From a checkpoint of a small transformer trained on Wikipedia.
Size: 13 layers, MLP 1024 tanh GELU, vocabulary 32000, 43.7M parameters.
Architecture: LayerNorm before each block, rotary positions, no biases in attention or MLP, tied embeddings, attention and MLP in parallel.
Each number is 128 + 24 x the weight over its row's rms, rounded and kept within 0 to 255. Layers, rows and columns count from 0. Numbers have three digits each. The size before them is the row's rms in percent of the matrix's.

# layer 9 attention key, 512x512, rms 0.0853, rows 109-217, columns 256-383
096:097082091121104136101119124109133136121143203124126142119125123128136093117109123174139110124117122147135121115094140114121152105138103122150074134136132157110148116099110120087135168146121110134120165174130115140124159082113173145104123122114139134132155141115114114132160121155098105141121146089146092112152110162129177159111128096129159126134109165125125104100129133143124130157071
094:127098121152094132096130129115088095184097111116086127131149107132160124105148118128097114128092147133122144137115121109087097119114160122120120134114111114129117131134126070099106108102129153132149107132110143171103109094067130134137123138142100099140084097128120133157167107097139123112143139147154108131104147117135144137105134154143110149113144143122123121124124162124159138149142
094:115146120081135079122109120135125104100107167155110140136175172143107143107149134117071165133126153141070146118154117158159087155101078126094139140112159125149100125067148125102133125117084114100153149139140145115107130122152122121111165114141147107135151099111130141104157149115124086168125101121163145129103134124124124153181128142139158122154139132157123104201091148104145112121114
101:137129136141126114126125116123131108118118153128114134146102124094128115130158141130151141118121132166095112085124123109167118165150120155169129181129138097138132127133158122176139074146122134147127110139153115060123110115137086113154142114159100071130091142144116102101138127164167119134176131135089127119107131135137146110153129069131142178119117131106110112135094136151124122137153
095:114116085133131147109108154085123143161156157135114095110095125176168129160130129110122107156154151188131098178095148141110155151144110149099125120111114154106136133125139116143126140140123123122159118127092171083117143131095116118139120146104163126137115110201126149119182107125099116146147128118098108125118137129120092154137112160117128130140125130128114105129146118100151118131144
100:151121130130157141130148114130133144119084161174114110139116117123165060153114106135160135140110112093128153160160127125142165114104155140112134141143110098146095122103107127186150144155134158133165143098137141166134139119166125134114091089138094132095132114144124146090120087117138136135095125135136140158131102148158073136135093104149166135085123143148116154089133104104167150096136
102:111114135130136124129111177125126104159141144141117096148107076137153151139140145162097093068173103119124072140159101101103182111156131170154109132121154143123112157165109120159116121123143148126144141102156107118149149138140112151147150120171114134133127151153119127155069136149139153094105112100120146145103121118119149122140097075150138137117098135113126105124139157121112105125107
094:129113123151153124148139128117132109140102134138126120146138152127138135135087157115188154140135148076125161120146168193108156128147106141130133112131146117116116106112113141154143127151094154104100125117138119186149146163096120124140114089102141119108124071134123113152126139148163127115172133129137109168128088107120132087126134117101159104122084152112151122131179125128124092152116
096:155130146155117122167178146169101147128117147147126172105173118135116110157146115078108106080103127108162129097104089115132147154139104088093072104125079163107128143109151080145099161130130115153121102148142121141156167134115143146150112085143133164131130138154129084146099139142141156141147101108134111161130168110113133189093119126166126118141121095162102118134129122128134108137160
099:099135152150140159139136148103126118114164135116127133150112138127129120180131151166107155135122149165140121143141120117130100103135142110117138122116103154148160145169141140109162150134133122149138144190139103127101058126135163097168156123133101104137118129128134147132115122109111154140089159121134161114120117147102127149091126155167060139145075104098116160105144084141114124111137
096:137179146101135154138112136163109144124120130141120132166120120120119148136127098141147088135131135145169134096116136150155116109153120136171100145116108126141135113155143123107142122146106117098116143129127058112149136119189097118160151133112111124109111138135125113094166110123151104160098136158139095124111134133179136114108132129139162169152100099121189173133134161131099082077097
097:128106080129146083084154135133130180097176123196121149114126121087113137139111136127126102120154114119095109178165123133098167134099065098156135144151107145139143124195107131124124150187140135145142165113133111085128110134200105109153102106158149170131128127121160141140111109149134119107149124113104124127147112152150118119095106141142112130129171144155132130144138144127138162171163
100:140163111120151144148097188138144055122147203116099107149157139119081151128122110112133165173104086146109101129135096151110109136140100118160115103144130131141116090136152117094107108106146125087137144123110163113078130138156132099103124117108128158138114100136149114180118119153128130141117141119134134160130144128137101123151086155082179097112110103112118126132087070126111160092140
094:120134154107146140163114089107146098165103139104120087093138150138125133124111153169127114102097092135155149084138136107148097114085102137101112153171107105146139083097111107160108129105101098118161170096131133107117143120138149129106163153116123133145127166067128157164131123145164123092102102140138122097129138148131174132141163123144100096136111117125104139135149091105191108111084
098:166126126139145143091127135125130084106156120135165132125128147122138140147091122178171147126105106138141147127150132096132152121130109117109086156120108155145143163135101129094115127165142129105131119105149089097161121084155134112148105095162096137131139162153106112131143083142136127133146120135164139110112160150124101133144170174145133144124108100143183110150131139150082146111158
094:130108088096099141140100131120148134109097147133122156127112135084120135159141159116144121142106069106113083083166137157080102138139120170111088104093168141150125147142106112173142109091156115085128143161121163161120144177128177157147140180072101127142164140125164173141143135092169130095117118142177105148152121185162113117157121153154152142099134151131104128118117116135137094110140
097:151113169113155128121153111146147101134104099128131136136140154118145155117128147116084119131099118148118100168162086157109145129167114096126094156140146145092130159121091134118101163083164152131166129137121151117125119143100069094146161145087089148161120113162105150160142128118129119102141107140159159127122121115089105138139101172127125138092152122146118145145151131126141146131144
097:145101141124114147131097088118110135159100131161175104114113137162105107168137108140121105115122116131113145152082133144158151129131126151120156132106111089122101144126122055096106164119108140119130123114100088133137109136143159157125161116137157131119161136128143129154085116145116152068136159122123170163092107085116121130121079102118157142167073066068115148153136150119130122139153
097:155119194132124108125124135122133146113135123124117079111128133136120122128161105120117164135132113134131124155118110117123113156181156121167096100162133105171143102127118116206117133112120119127140135108158146097171164106137141139184149039140132104154145129126124119113210123128155150109147080140135112130095075125077090131175111138185078098134065091175144098108128116147165104157113
072:127118138136140092086102150154113142117141091134157111107091112103147142132124088126157081138125163119137141160168093121138110145116142074123187132118113157139098162134116138150114130149125095099144149123102149161072111137096139099136114136110149115118171099082109126123121127138118123108129091108171136106112120127170125155106140147105171060102171134161077145132115160140102104142132
072:121136144136100123125174111153170117121148092110135162148123129158150099120141178113117130114098104147153120148144115084115100103108108112127133133095130152108118105144093165141143152123151101106102142105127151168086133167173087117136058155176106095108138152163128134130163136142121148125117135115081120152135101133102130161153093083113110128107135100084125103135125142140113094120109
076:095127122094160163107136129187085145129149123100108168102098096117141122146132131179185128141123132163137147105160122140132144137123138139119131128110110158142124170132118140122124091090106048152146141161116108175153158104072141136121161123130133101118142068111107143145136156127144113129158108125106105108085118147113107160121126103103167096099111150104125140116152109138115118157102
074:091167155106100072090156129117124082098141189129195125160115123132125090168094119098103094168142173161142149099110155144139145063163118139141134146109103136128156113152093152167120178127116130143141116145146118064138097111115149094144093124091145124107089117098188103137180123125138143126134116164082121173148089104104134144099108193143116128121111092114160157138129109129137121143101
085:134090148077146098099102121108097161084092165103145129112148149099127102159133114058126120117119094106100126154116133149137175145130133149123125114135173130140103120131149156136179132160124161142107113085106132143144110131139152126123087170191111136092124130142094187137108140134173145100142173105132108173144167133134114073123147146138115144154155151133181132117113134133136091111134
077:186092092109145128114086128151123168069105126131159105121129095116136148119107157141096141174143086144129133142137094123152132128115077155123139124137147110165153159118146135130117115090112129153155137118156158152146129108116116165110099120110173160104161144106112109161131132142095121085151148151124081069159136147091109119115109115153136119126115124051088114121136092165102104131138
078:141129086141056092143113116113109135117129131134117168158134127147139112109127130101111147129108126139112192088132165080128154195096127157116122102110056108088150118138111160115123141130122135130081118093114121102090120157135137150121156140143111143107129155159114184091130109131124146082092130076160150169153127097135144110163145122130143130143142143162121153092121187146142145123159
080:122118156123168080117138135119107132131136110124115109117132125077080186143090155158182104103107147123109115129132101096111118097130178108131124118125092157118151143116094090098162093146109105068148170119119100168099122097128144172113159100093090059156153129106129132131098135104097140146169114147144162120098184158162131132120160136121173126129114182140123125118119135119120127092105
087:140120128126126095131106106139128113139094138096061118095148133170094115138109120171124136148133132104074084187117122152106115125096091117110119166168174157139116166138139150103132136104130121122140101124166164132186109118111122083114119138150099141135145093179107112154096109132153081129089133170110147144126140112105124114110149186118121140087131168114113129109190087110175107137117
079:154153105117157149163132175102149138105154160127117134169171118160123088119122100131108120098082131143156200143122140135106124104122120121110105100139146116156139147144118145157136139099149123131104143128171112098113156137143118114200143178164076112105147099145117174117113091134142144144107115114146153137162113136118146107163155121116140129141140128096109126111119127136156077157114
085:130166107064140140160085089124149183167150080183152119129169130118142120137150157129130147109105151129119094150172146099125180191155144126136104091158156093130123113099138137106129159143145106127081134148135164112124126145126155139148127136169123144120150160141099102146100122158106111147123123131177133118113170120154127154144135132135141103128154141116121139079127114149118125164126
092:140090122152154146136126157099133144152138113108091127100153121151095151083158092167121133094098129109148149124135136154122150156103166172127136093127136128095141173107128108136131100139095133164100144148137101119167137140141185126151149059180114146140158134171149100131115091124158117129126127076131156138166101116129118194125107120133108124105148096104125130123111131127096163064144
099:122119129115134136104165095115166152126150171133101125127084137146131134080155151151142126133111099126125170101148106134109119172101140150106111112108116122114139136146127146148090095124140159160139136158153134111147133144079110161141176142100113157120126146152131113170114062122161104187105124133120112143131118099122122143104141147088137140159086154114116137140128129056167168128155
095:095107178155141094151152137122150134117161100119126135112143109137110134157121153095116126077083139127175141130168170121138121152108168139119143058116107122126146183105114090145102138142124072118108170155144128099122131142148149117160138111136107071147140172119108129097107137121145152167169137124168143159121092137135142162140152101118145131127127150150121160142114113167143140131139
085:183125157072130145099129150122127136156094107146143112105077087152155163124151168100132136133142091155127116112147105115105129088123151103135113126128164140115159079121084117092147134128156129111138144097087174143133108103085151138164147161162120152156111120132134122120186144154130161120149106137132124097137127133130134180116141143080130150137169154121130083128150138135165151133140
092:117147095175129118114131092129125107140127157110104115123167143171111121120090137189149135149122107158101122166093151145124156104092081138154107187153141131125083158114082157138172155101136108101144124120158146112125124130130093080100073135126102113107137120127119115177117115128141103097095122160116150129133123138135123096155135125168144127121176127137101132156138075148080098143125
092:110097129114177085106117117131132107127132101159082129090104149081116150110136112129151137135149070143127120141174149139182080155108121142121148162163113123111093148143131133152088147121109133122121128115086105129174144126136136100140108150125116150138131138143101120100126143133113140162133144159129108140111118166087154169098132107117151127158133118145153128137102130113100104101134
109:135132150104101143096109147133112090130146132173067140105133104126175142122107137096135111114126152126135120120160121114188131094147136110118119145130153124148064105089119111110141121131147084150174078144116117147128110094128141149125100134135154134121094123119122126151176194128111108123135124140131122103141155157127119123109107116083088119141146137198130121143178115148113138144070
098:091137123154148096109086192129075151089132212143127146137093112119113129178084092134143094126121120148139134106109125101128122087117067136128150185089133118157124106127121135156113152128122126175119137115148126103109095149134092060141073132152132137127093137132122133142134129150132129116107107121109111135140109134141140185156119155126139142103161096085131102109142124142103076134132
099:094145061108156138113079162111125187137101117176100148154156123130171161146069136117136129135137137102132123103133154167123157105134109132118150106141155190149104128141149126121126135128152123093113098144132152151146132155137140158161122145126136148116140125116146170147140151118079171136082128140157106076118117139127144090150121125106158140122155099174127115132121141157153155147117
114:172148140115107148118143087113099098146117219106064100105118119139123166134107133130125111097147140128079093136106122121133110069125090114137125161170161139128113117111127124139147111094128142099134104139084098121189116103141109155158092159125143123120094127141129100127116188122158117141142126170110147119106123154113098136104113166157113099145148186173145136108115130149112128116083
099:107126167124135138123130142138148169153159164066124143130145143122142142124145129104160172125139157150142135142136160144113124141103119123117129084120111093139126155144099101129114125149123080114070129100134126100133135141164129165135146126110136070149107130097122127118118132125138138141140169193106154126133115161131125162133157107143140128143133149103151127222110104100129112127161
108:136059156124118157108077125113119126116131138159128144153114141154090150141131123099109160100131150115129136125141096110107117163126141165149184082111096117102109163140096098086111150117108100129133167123165143121121140108122114152154102113108097110123148125126125125116178086112133130189111133144132138145155131126139099136131132126124126141100130115117114125168076122164151174100157
101:105104140144158118096119113127143138137138090112156123068097105098118114141168137150136174117112164117128148108127115130100160171095141107136137107106119082098144155138108128106139082096125154147118161154147126110109122177135153116130133139125126165159147116116127120124108115118109122142106140128176131171110144078144097139144162090162121125116076070154114123122080103152179139107145
116:127183156084092128144131128083144138126108139167105170110180172093152080091111095162172127168114119145154144135155154151129144114132141121176085172136116108135123123149106109149157124115097169151133092116100138120171112117142084136085103132146113148132107130150133129132138159148120117119136100081088150113088143134096123115164130105096096180176167126146117125111145105103095110139098
093:128128152173164112108129131161153132154113112124130107179167081158115133106128175109137115138149165118138182138075081140157155142149133100154136113105140156131165136155150095119125169120133120106119112137115131084089163108122153171096112075119094156109155103124107115148122146107132108143145115184142159072133096102161182133133124108132144150134139116140080101103096156151130161114151
102:144141164099123170123104097117132133132120119133122131178143105121094090114126122168138144125107145116142125081150122130079135181114130156144127130088159151131167096129086155110115171153128113141131109117121155126153152147120174158180117082120161147143138069133118119136118109123105123144105121117151127091125114093138103119139125167115185109162120088119152115124114137098162109104141
099:131165103122089154154150136109145098124150091125129100087138112091116138082128131162093116154085106110118126102126135070132145078166145101117118097111114090144096114106112124076132144120137155121113083108157121107138117065135126157115116126134124127149111138118142149150166182141101124171095118109122124106136131125101184131133134118107128081152118128125170134125127099188143145170144
095:144159141095093112156155149100101127088129086151104144143119118094118126085187142108142148107144103105109159108106149115103097145126105144117148139122118159149108169100125091139122130111143143166101127112134119137121141111119138092152108155142170133107162101082135142175144118152151139120129132120117177176134123158160164126151100119125153111104119061119125138123139122134165125103168
103:121137143124142104121139113119137178088166119152144106136119154126111159119126097110099133141126148085130144121131143148111140155123156157105156111121107096106128131109145132112130103128118155130100145125129118155149163181107100154185160117128089174127140121126134160121146115136148134123099104077141150158104115157152155139100153127170158112135096133103129125096081132146184109094131
111:111128111073129110116121122137097084150116156122084103113121103112130116136143182138132105130124146150131099130127164084132171099120148114156135163143108107152096111146156148073121136118123170146152119126116130130160078087130136142130119102130138126123125116130125137144145140131131113146155133069156100102124168162136078137101112135139102133127194140137177114131145116133121113163109
100:164103099167152135141123140104143124092085036086123116122174115124138132106098185118106105134105132117128107155086142145158095120120138100153146128130117140120099108139149102134131094139165177127120173117113155088116115100123158153123103152119120166124160166143115156087086169114135105137132112107138122115146122141120135150131169150140139145111120118146123149095123123127131134138144
097:144113149156129133110148114104115146114108142100114106109088113166125127117082164154116176120144161124108127191097135182138071154132108101151152134118097107136116128088152151117132122095109112103104158131122138135140120160120142142138115135203142118125133137085115135170119106136103117141080123092134128158183140152098130082085107110135126152087138076111108089142147089120112164146104
092:100161181091155147096126092133118075147153188139134129133112122107124109133123103108167134163141138123128154131098130117110090144130141112126097115159119160106120119122101126160103107090087147165108133114085118095161143135109111096129174119131146128104109124168112100143085058110154107126157183076087115123172124128148128134128098095145120112128132189109153151123130105151157150147106
095:084067133109106116168158127159089153146130129140122122112150128120117126151109085161089094115148078135130157104169125153134129140131131136120134147121153152104127156171166153119120109118183137165084145142106110123142151104165097137104118118142108191146182121103105091092100104128169104121116136116098158159141146144076115141123116148162121127144138156139172133163130138129141116162128
105:122118123108113122132162149147046145149161201155094115110189125105161119111111116103094133123126135125157115101121142043199141125118142117123110104140131096178126123109139140132174110104139129128127106133124119124178109115135095122093100144151121128098121149146138100144123172102110128118127097149125113092114152149118126125136111146118089147137139145120169109101139109138109154151146
095:108176156140142135134082129152142113156178189120175162169126152105153145083116140133141152102107124143144100136163180095092150163118144151080098122107136133099098080140135189106122111169133128112132155089125118130131165136119114185116101120133116131130131132153097118147108120161086155141119083104121152122109139151124127104120104117135162168133136133108124150140097124134114158148100
101:136139164147094143138092111137115134124111162156153150107166143132140131079104089132118150103135197152142140133150142145186142137087121113123114054119131115136127155130088093177119139112079119097120142104127147123129131118111155111170128119116134126141122165121118148137147126137142150154161128119149164106137122120138130137170140134113108087161153093117108108104167141141127104109157
114:168147125148127159137148076130130136129166172101113120072124095124138134173134105135115080132118157139134093142153134090161105072161079101117078144150145145183114115124114132134166114117110105130105117142137099111145085130103113095129111132138123142129104133136158104138150150124139124118125112097089108123128121164102119119099092114133130106111134153111145136122157093110124127169091
098:153132124127148092193132128145078146114158237163149152155113095142111109094153104112136145114122130170128134095129053173100157141142113131115109139127163112134136154122164100147104152130127192084153122154106137144105123083160116128105112110174158145124107110160102162135156119169119125080158128195158124105118130133117110118143159122130139152147163148126164116132156131111140114121143
121:138149103165144128164094134134138145097122087107148133157149139101131148078121167142093131149141100104123147112161123152121123130134130150135148130097148125126153149101149113108089133112107124128106132128133129180075155112100163166110134100144049122111141152115165127185128129138159110128134161109149127139098124104101092112119171166136198112110117125160106136134095127127135145109148
099:130160111158121118136105147143108145104111116155135097173113167127091145099138106121179160139091119181109121129139142140109144109161096141114118140116166163144105144151148105150148119073096123111127104112142118098112151129180130144136101152112118107138145158164120149137153148102127109104089151150149094076144127153124086120136143104113139116138125109128069154146140136100127101128105
100:127121119132116108117103133154138155113187170132112111111147118140163144133118105096112119147120180165161153138138173133133142165122098196085133088188136144139114148138146111123175133121126112177126142117150095099096074163128106109158104148151135077107127122154114168098134130114141112124165089127154159092171119112152129133122116136133075091171137107062153132152116093110095114102136
095:163142134148092152117138090140106103137148098143135130160096121128168156137127123159101110101098109105107148134108102158166130155147113148129125148146110148137128100101141123107147092107144105142117113111120101144123164109108109136141165135167180134137107105128126144130103121127123111093164143169149147188124096088124094093136129134093092077143105149126091086140116158141126093147100
104:154114149120146118173082104158136180157125114117104132100112120148110133141128138135120121146128104146142123183147139143131122146069071137159153142087161098134121127136137120092124121125113123108181148144105120165140182157140129144120114111095165145151148120099122125141146099134140132146123129119125133135200162110141131111128134144107136113151121101102105134147131120095183113146146
104:135155155128096130095175114096119094127114119113103166139123120133179110162112147131126112158093140187134097141103121168134147121171094108158109150154134122121085139164095132161126155103146135110120100106106103112121114132125103170106138169138121142146038113180134143156124156176146130151146100166063144114142121108150133143167115145119105162145155088108151112121160142118125131188125
095:125127097147149126159149132087154137161110122130111131130116134164158094125108101109181129118144170127125124097127148088173123121145171143090097108154148110140085126131166192083155188155142163101120092091075119145069123124088107104099131154129119154146116098130100106120142169140116129131129132098110126112113153115121134108124129144140125174131127132094148123104144126180161131130138
102:100110122112100173141124138165146131147088117119125129134154121138117118143103110208112110152158121135146153119157140170134108098103112153108113085130165140100165073109113119152108139122112122131083119097169113144153117123123124145130122138122083118123153113165147070124146131133094118116129097114166156128142121161108175089115130139149135176166104145141126098108111089112102111156121
094:133115117122103082096149091109183122138107118119105149138181132144155135104135092101153140156124157138135093108121103092142126188109078125122126157138130163132112133147114143110140148148184164161115097128131143081120122163097133145099107131123112169133147102151119136102128155151103114093140143086119134142130148149134113131137125143129184127098113138145079101145128161124130118117134
093:150164155108110135120092161112112171109146121113076117153139130112161123133128152068047165153144128113154092185132111120106130164102132147111137154158173124076113128128102139124136134126143125118148144148133125126117128081144095138148138132144102101126123125152131161147133123135142143107132081151091083134175106122099111112128143102146163179098134112145084168175101101158112123102172
099:133122144143135111150152126099159165130128159079138117121105061094155081134140135169163106123120157123124143152117129121148087127097134106113129186131055072130150145174127143106160121130096138152137119143093145109165125123165107096112110115107150070128157102096129114125133096144147116090132154102113057158164133071160112130184158123172124112085152125128147133170135102131095124120114
101:128123165128163133119102145127108150163129120113135168116100126167109175093133111155132150150143107119118098097090146142104135123103112130131144073145133110085135195123116137183151119125096135087126138151121136109145145154110169132119107103097118083159110180130163122165105150139129152108159147132156131139113171102140132111114169105140138133133124112110131104097126140154101079103146
099:134154121119142117162145102156173087126144094095115161114124124111147094147174132145110076128115150099103127133119129167094117142127142080106125131132155102112094085152117145110099131120125100137153114142125148178105139107103143120120159130127125097107150125140122162144136120156118127119115163085159109087122131125104115126087107157157130125150112140142125149129126106100139133138134
104:076169108133122155087118119141139090130169148108152111107107122100143097158125099155072138154125108132143117140105134135112122140150140116128130107143097148152095108160154137080057116134119101145139135148132148156072143151118124099096128112171142144141164139124138131130108072107096165093122152088154113177133134149090161113091159166148134142125140153122100130123128109100136107154134
097:139139165092110161156095120161120084120127194143115103174101049158110157148147098161124137117103122123113143120130139128132117181095129114132103154103146143131133157150120164111139137105134074093122116134114119142136132146124137113137109145144135099149128136110159117147159165116103112127105130096126164113110128118124158159139105105145135117139104126077144122187125167139096149127127
097:067181138154118154115121131089087129107119083099128120111127135153165157149132129094111108126137158123166128080131133099130147136094155108102097125104151135120125100141101073129109094139142105102130122137120131167137125086135139144110125128131207072097098130139158121180187162095109123135180099130131111125132117149089132136137131137118128102162178127139128111093142112114074126103121
101:160168119085138093124114138122099119142112157130104138123101127153148129100098111086133133142111158115106126135162117132113099086130130159096148180146138150136133119117097093184152121126123144140108110122096122123125126112118152117117129087130131173129111145125108127144127178106115131112146104120115096124118132167138134053139160138167131177126144099126141106129110136106119119136090
097:107108108103140119150127081166139114176116077116156112108129104091141101090139126074111137142106157144136123148178132126145171150135150090142125136155144151094127101139127111121119132129100126157159106124158112112132165108140155127149149144145142123133142127117146123116099161145121127124137150178167090150131151128130138122124141132158148111106101154129101127124070098127118124126097
098:131188144107130124133106097154139107114138073125128080130143143152128112158100128092125119162115112125076126138149150132140104095091134123168104127139141124104152157146113168107122128133117133123105140113092156143136170119126154132167126113151141115164112104101095174143094135160122130146132088120137122162156127144129147104154143128098161087144052134166090081116158105120122111104111
099:147123150166102121125116090091142150124119116150107104144115166103151136091115150134099107150127142145097116165114108102126099105146140099183160172123140151125124111136119099133099122121124206092107178136122138135132126107136089139138152102130172144163141105093115146157150148148108134145126111121148135143083098074160126166126147146131132115169136117123117125132138104117100093109154
100:144186111142143112141154095124154175137098106140095164103137139143096171175131153153122111099121110123115140165154119146120151095082114128140104145150174155104109142137111162142108114135142160158137134154142117149111113074173101063129084113153162103164169124121094171149175059125153109147152136121173103134117162139110127154124098151187151155122102114133116098108126126166138144125136
102:144150155118107178107112129111104121116138136139147107102132110120102109118111111184122124086147121097094173127120102164115101138125127140116111102138105131100158172141160128107137110132101066121139113152173127133110161156125136135104099142089092118130137148123145138106084136121139128143111089136121119166105113138152149138085138068135170129106126093138102162112140146143127082120107
098:133113109115143144119134108150129087139119149134101111096135122096099116134175127125140126137092112115132114146120099109090166093131131143132138136115147133124162128076145120040131106141118116127059116140128123141132099131127121104115108133134122163104154104103126086166107106112141115096130113205106156154079165127144089150143142166112162114126157123135141118113165109154188088142093
099:155144127096084134156139160106118124137154105160144154129049094170121173125124167113139112146110127085106114109134108140106111130116130111100157146141102148082129113136146151128142162113116115112150118133111105132072155172131131134121122143098138118146152128148136151111117136119124108158154134101134157078113141083161144148150119128133100109139115116121100126146150112086109122114109
098:099132134123159123151157144131090106119107141119124156158127087165115134132120091119133133137129115131107112108076106148097119147123110116135132151155134175104131108143122125118112098115113123150138112115154126110108103105125171137112084109093113126108092135142162147159116099088148130145107140122130155113161133123129122170175134110103149150112134122119146156127142158157109134127080
099:114127168114185126112151166103104137131126179166153141122098163157136159140117098124145155163077130143157129067136175089137168175099161073128143110130139118154166129123099146121138119150154129112122103120146146114181125141118094114102184133120119087112162162145091134134121127119120138114161103126130141143112098123105097123134152124099099137125129135112120112126098161157154132096143
099:119128104163101173125147123130112159129191190113133134101079129087097112105158148145156139103139149153108160143135148147158130168127140160183154131152150104146131113116118149130127122144100113171148126127122105134128128107153125115155123142099132112145093144157107143113136108148141095137168130136124164097168118143133139166109135152140119114157136110146151121148092100084128094119111
097:154164118156152146124140114123100101111128112101141098083169135153107152111160130099134170087134129144123136127140128150120124151124105113088164131126172160124125134106106136130096166134120160115146103172145127126099119114135136104139139137141121066125125109131086142145162099113112139148118145126183110133108108134133169106094068126141124104152151157173140152124114119104161117115135
098:135163137175102100155071140131122135151136142104082120081108131181072139146103118123127108138128098150112076122135117116128136094143190127141120100116101134186165129117110119082118096136158103127142121190163090106127126124141092165157161107162101139125094120144142142117140094149107089161100155057127150126121143111147104142108122134129160125130106151146118174126143166140141110085104
093:138126130128136122085121142144159148093149084135129108154124099136143120160158142110161116063115134126180121145123096077134102062093159138088123141145114155103145121130125137107141159161151118113137139127108121145125126103119143156129143157157135105160143139173125130117084154122123134132167115144123130105127127130152137107130103154102041138149190102122094117101100136106133123109149
097:135110127141137103111117065135136166121119149140165104146111134110143155105171106103106107114147139112138144146143119109120122149164143137113096118142155124091163146103141133141128098125161116069109170152136123100116124139130144142135162131138124147153103095134124114084106123110101101137137112138112106131098138166106119136160178120134135128073095108134166091137087136089180134145134
099:137138102135091144132140122116147077089134143119134115154117132176119149117129155135161136113142095146162149125099144100121134128083123120150103169160124114105163097168070134074140141119155127102155127114161173123138144088129123116135099100112136137122096111125142153136118116111146113121146127104168132114129088143072105122139103117135113151144135114204161134138142135170130140137148
100:110134088129111092158111159146106145117121131115137138121158108161070119162122087158108136139142147131140146132110163152156115166146119132115135098135102118115170153124125145127171136147164105121122139144142135128101144144169144104089133139137140142128105155166159127147157103182138135145152124140136150133101159139112129125137212078130106136159143093134129114148157136086099168133113
094:148110127118181145120123143142103106135174189133144168141111107092151118135112147164153139120128113118139141154086136158127129156120112148130153109119114145142105141129124154133091139136194091150110144127130092104110097104102124109116105139097125165138122102148118139127124080147136150107169191127093114104123137143157106092134121133151109177081104165156092143080153132140109104099184
097:130122122108150121107173095134121167141127160170168138136069161153126122123159102102139132115094125117108118101121157128131145155159139124079148081125124144089100123098144174109154131126071138128098149145138118146101144122152157138131138134096117149147127125142160054088111118134143161155122125100130137139132124110127142122084135143127132109107097129100167169070134123132141155138134
102:126129091154104119109157152131122166154086066163117109096173123159180146137151136158143132145132086160084150105126139117134151117091082125142113134101161165145126092184145131122160099165101104134111141146078092128160139107161103162090130160137141150129128102128160098130117110120148105134143144169128099124121140151154157124124110118109159160102113133106117111144127129129122098149145
096:112151152108103126117141162172072149122125141149128141138154139138156166132093168096132133143148121093135102167113138097139146104099156093131152127110131119116119101121109124123113157113128116127138107094110111112100171149163095119122159170112097143149090132153096102159139144139091150133129154090131140142136141155121138132097106093101141101129080166122136174172103153158121123126125
102:125112175171110108129155088159139130121111148125138102109142141084181138057152100113091142159112086133145111141103108155166143136154157139172123115139084077148101082108160165093122148107139139146107104136102156133068168153160167133134104111142112121142111120112122105103155150156135139139166116141132117136108141103112162108108126140078119121139119129135106138103103166088118175096146
101:105120160160135139123125150138152059182154093125123083094111151151122135128119082102177135133148173129117164131147142102111125123154176175101132123125141122116106162094120158115154116074092164126158104134129101102096153133160095104103109108161131147087132124129089098113151194122098079113120136117111160159110091107127117122111145134143108100091126132114183083120111129180086143140125
098:149156162088212117156116142137115148103156164121087131140130142121111151111136101137116122132134126142110141174137089084122127112135121131123143119082105092134147116111105125132136129077082147090132159137158156134105194103093163134158115142162148113122123120118088118158112095131130145147097114149144108149142079120117107158077173140130148109065156109129118123095123145115129102111166
095:160124133117106120089139132099144108102133124135082088143170091123177097132146127116134134150095091155135102111129153106111092122121155147159159112154143151160116122113145106104148108138131124105169132125146135139077128087128136156073123147071105079108142140167134106107108089116175115087112148132091164156133091127102149163121115131128136141130091096094146139153112140091120115138126
101:110129142151123146130129159111128129134106144095128105161120131113171144154176117113130117118144088148115132158146086104143167165137086109162105082170144143118134107104116166105083113135124145134134113083113134149108153090127143089086166145126131098092087096115152137139158125142135126142136100119129120100122143127152114125105092150135131088116133147171152129110127141139142119146096
101:135112124145159117147112097142125102187137179123103104094109133114126086178124109196192123106120154168134101113128155089155111103079156114168098120175131080136103110134151120122138148148135114141099136136170147115109113123141149113131105125120133147154108154129103118137136098141157117118142090110109147137112117089102169112127109105135152145141156133131154138114122124132128175084121
096:097168118138136121161180140123165128123109133109068083118108141130129140110144091090114087113143146166152120137134113111126113170149153099119116166127134164070108178141138074118162114134123097151156113128151109124116115132110123130100157142142092103133109161107127155157121133175115121107161151139132182141090139082144140148179164122117130121092156146117078110115137131083096116107146
095:169106086109131131144103114081114091112117118156119134106106127136101123120127156101171140121110116143107127127155136112138127135124112143146099117142133161097103110106127142121126142147128113097115079135102151093158089180105159153115121185148080124119163125147143118160083135170099128128103136085109154156080130122129132072128154134166128090154115150122154138125100150129112151147142
099:093141131102122150100148122142118133130168137131116179159119130117144120082156108154106099148149119091140165108112116128112115124149135169137163093135131139124164100128176158093073111125091182130124146127153113115113116093141124146151134157137156116132092138154083079141139117167148124103087177073128143116104112151175121185130152115129121157118126117115132139137100115076147128173130
099:139139128095141140165119152099096141106144157160137132128120142112145095149092146121152151122124137109111134111148178146145157148145137104124137096139155118114073131154149097121134136137141129144182131145100145139110084100179146116171146137110100160102126147086146153110156115143114155158126119137104165130136135125173110185148140124106106130063141158128128076141171115136114117118154
097:102101116165053098140127119110132157133132117135104116126119104137086133154120115177101168116078149129119173127149081107182151132136128158116092142113138160119185094150143127089130079138142087153116111126151131098108145186134116128114126090079132137127118135153173140112115143120137104099125102155144147142141136149101122140136165101108127172111124130147117116117118151073138102150129
098:159119122143127134090068136118125136142129153121115138124142131143138128119149114117140083111111155134077144159105149142109154073085098128129083139147136145136123148152111119142175154137165114106129086095115104120155097148137091101151120152120155129160155125132131143144116125119141144160120124118136164143127097166160125135143121143155117156116174085129089181141172167135121141122134
098:123156169155125089132128136131140110128144118135175101095128121153110133108151125154128124129140103105130111103129142099127128125100126145146164134085130093133130127103142132103121101126118064107121164123149096106118140116101083143156098118125086094139131139143129134167097127115148134133113127113151115139138087144099139085148121125121157124151121122139148131084131142149130105136118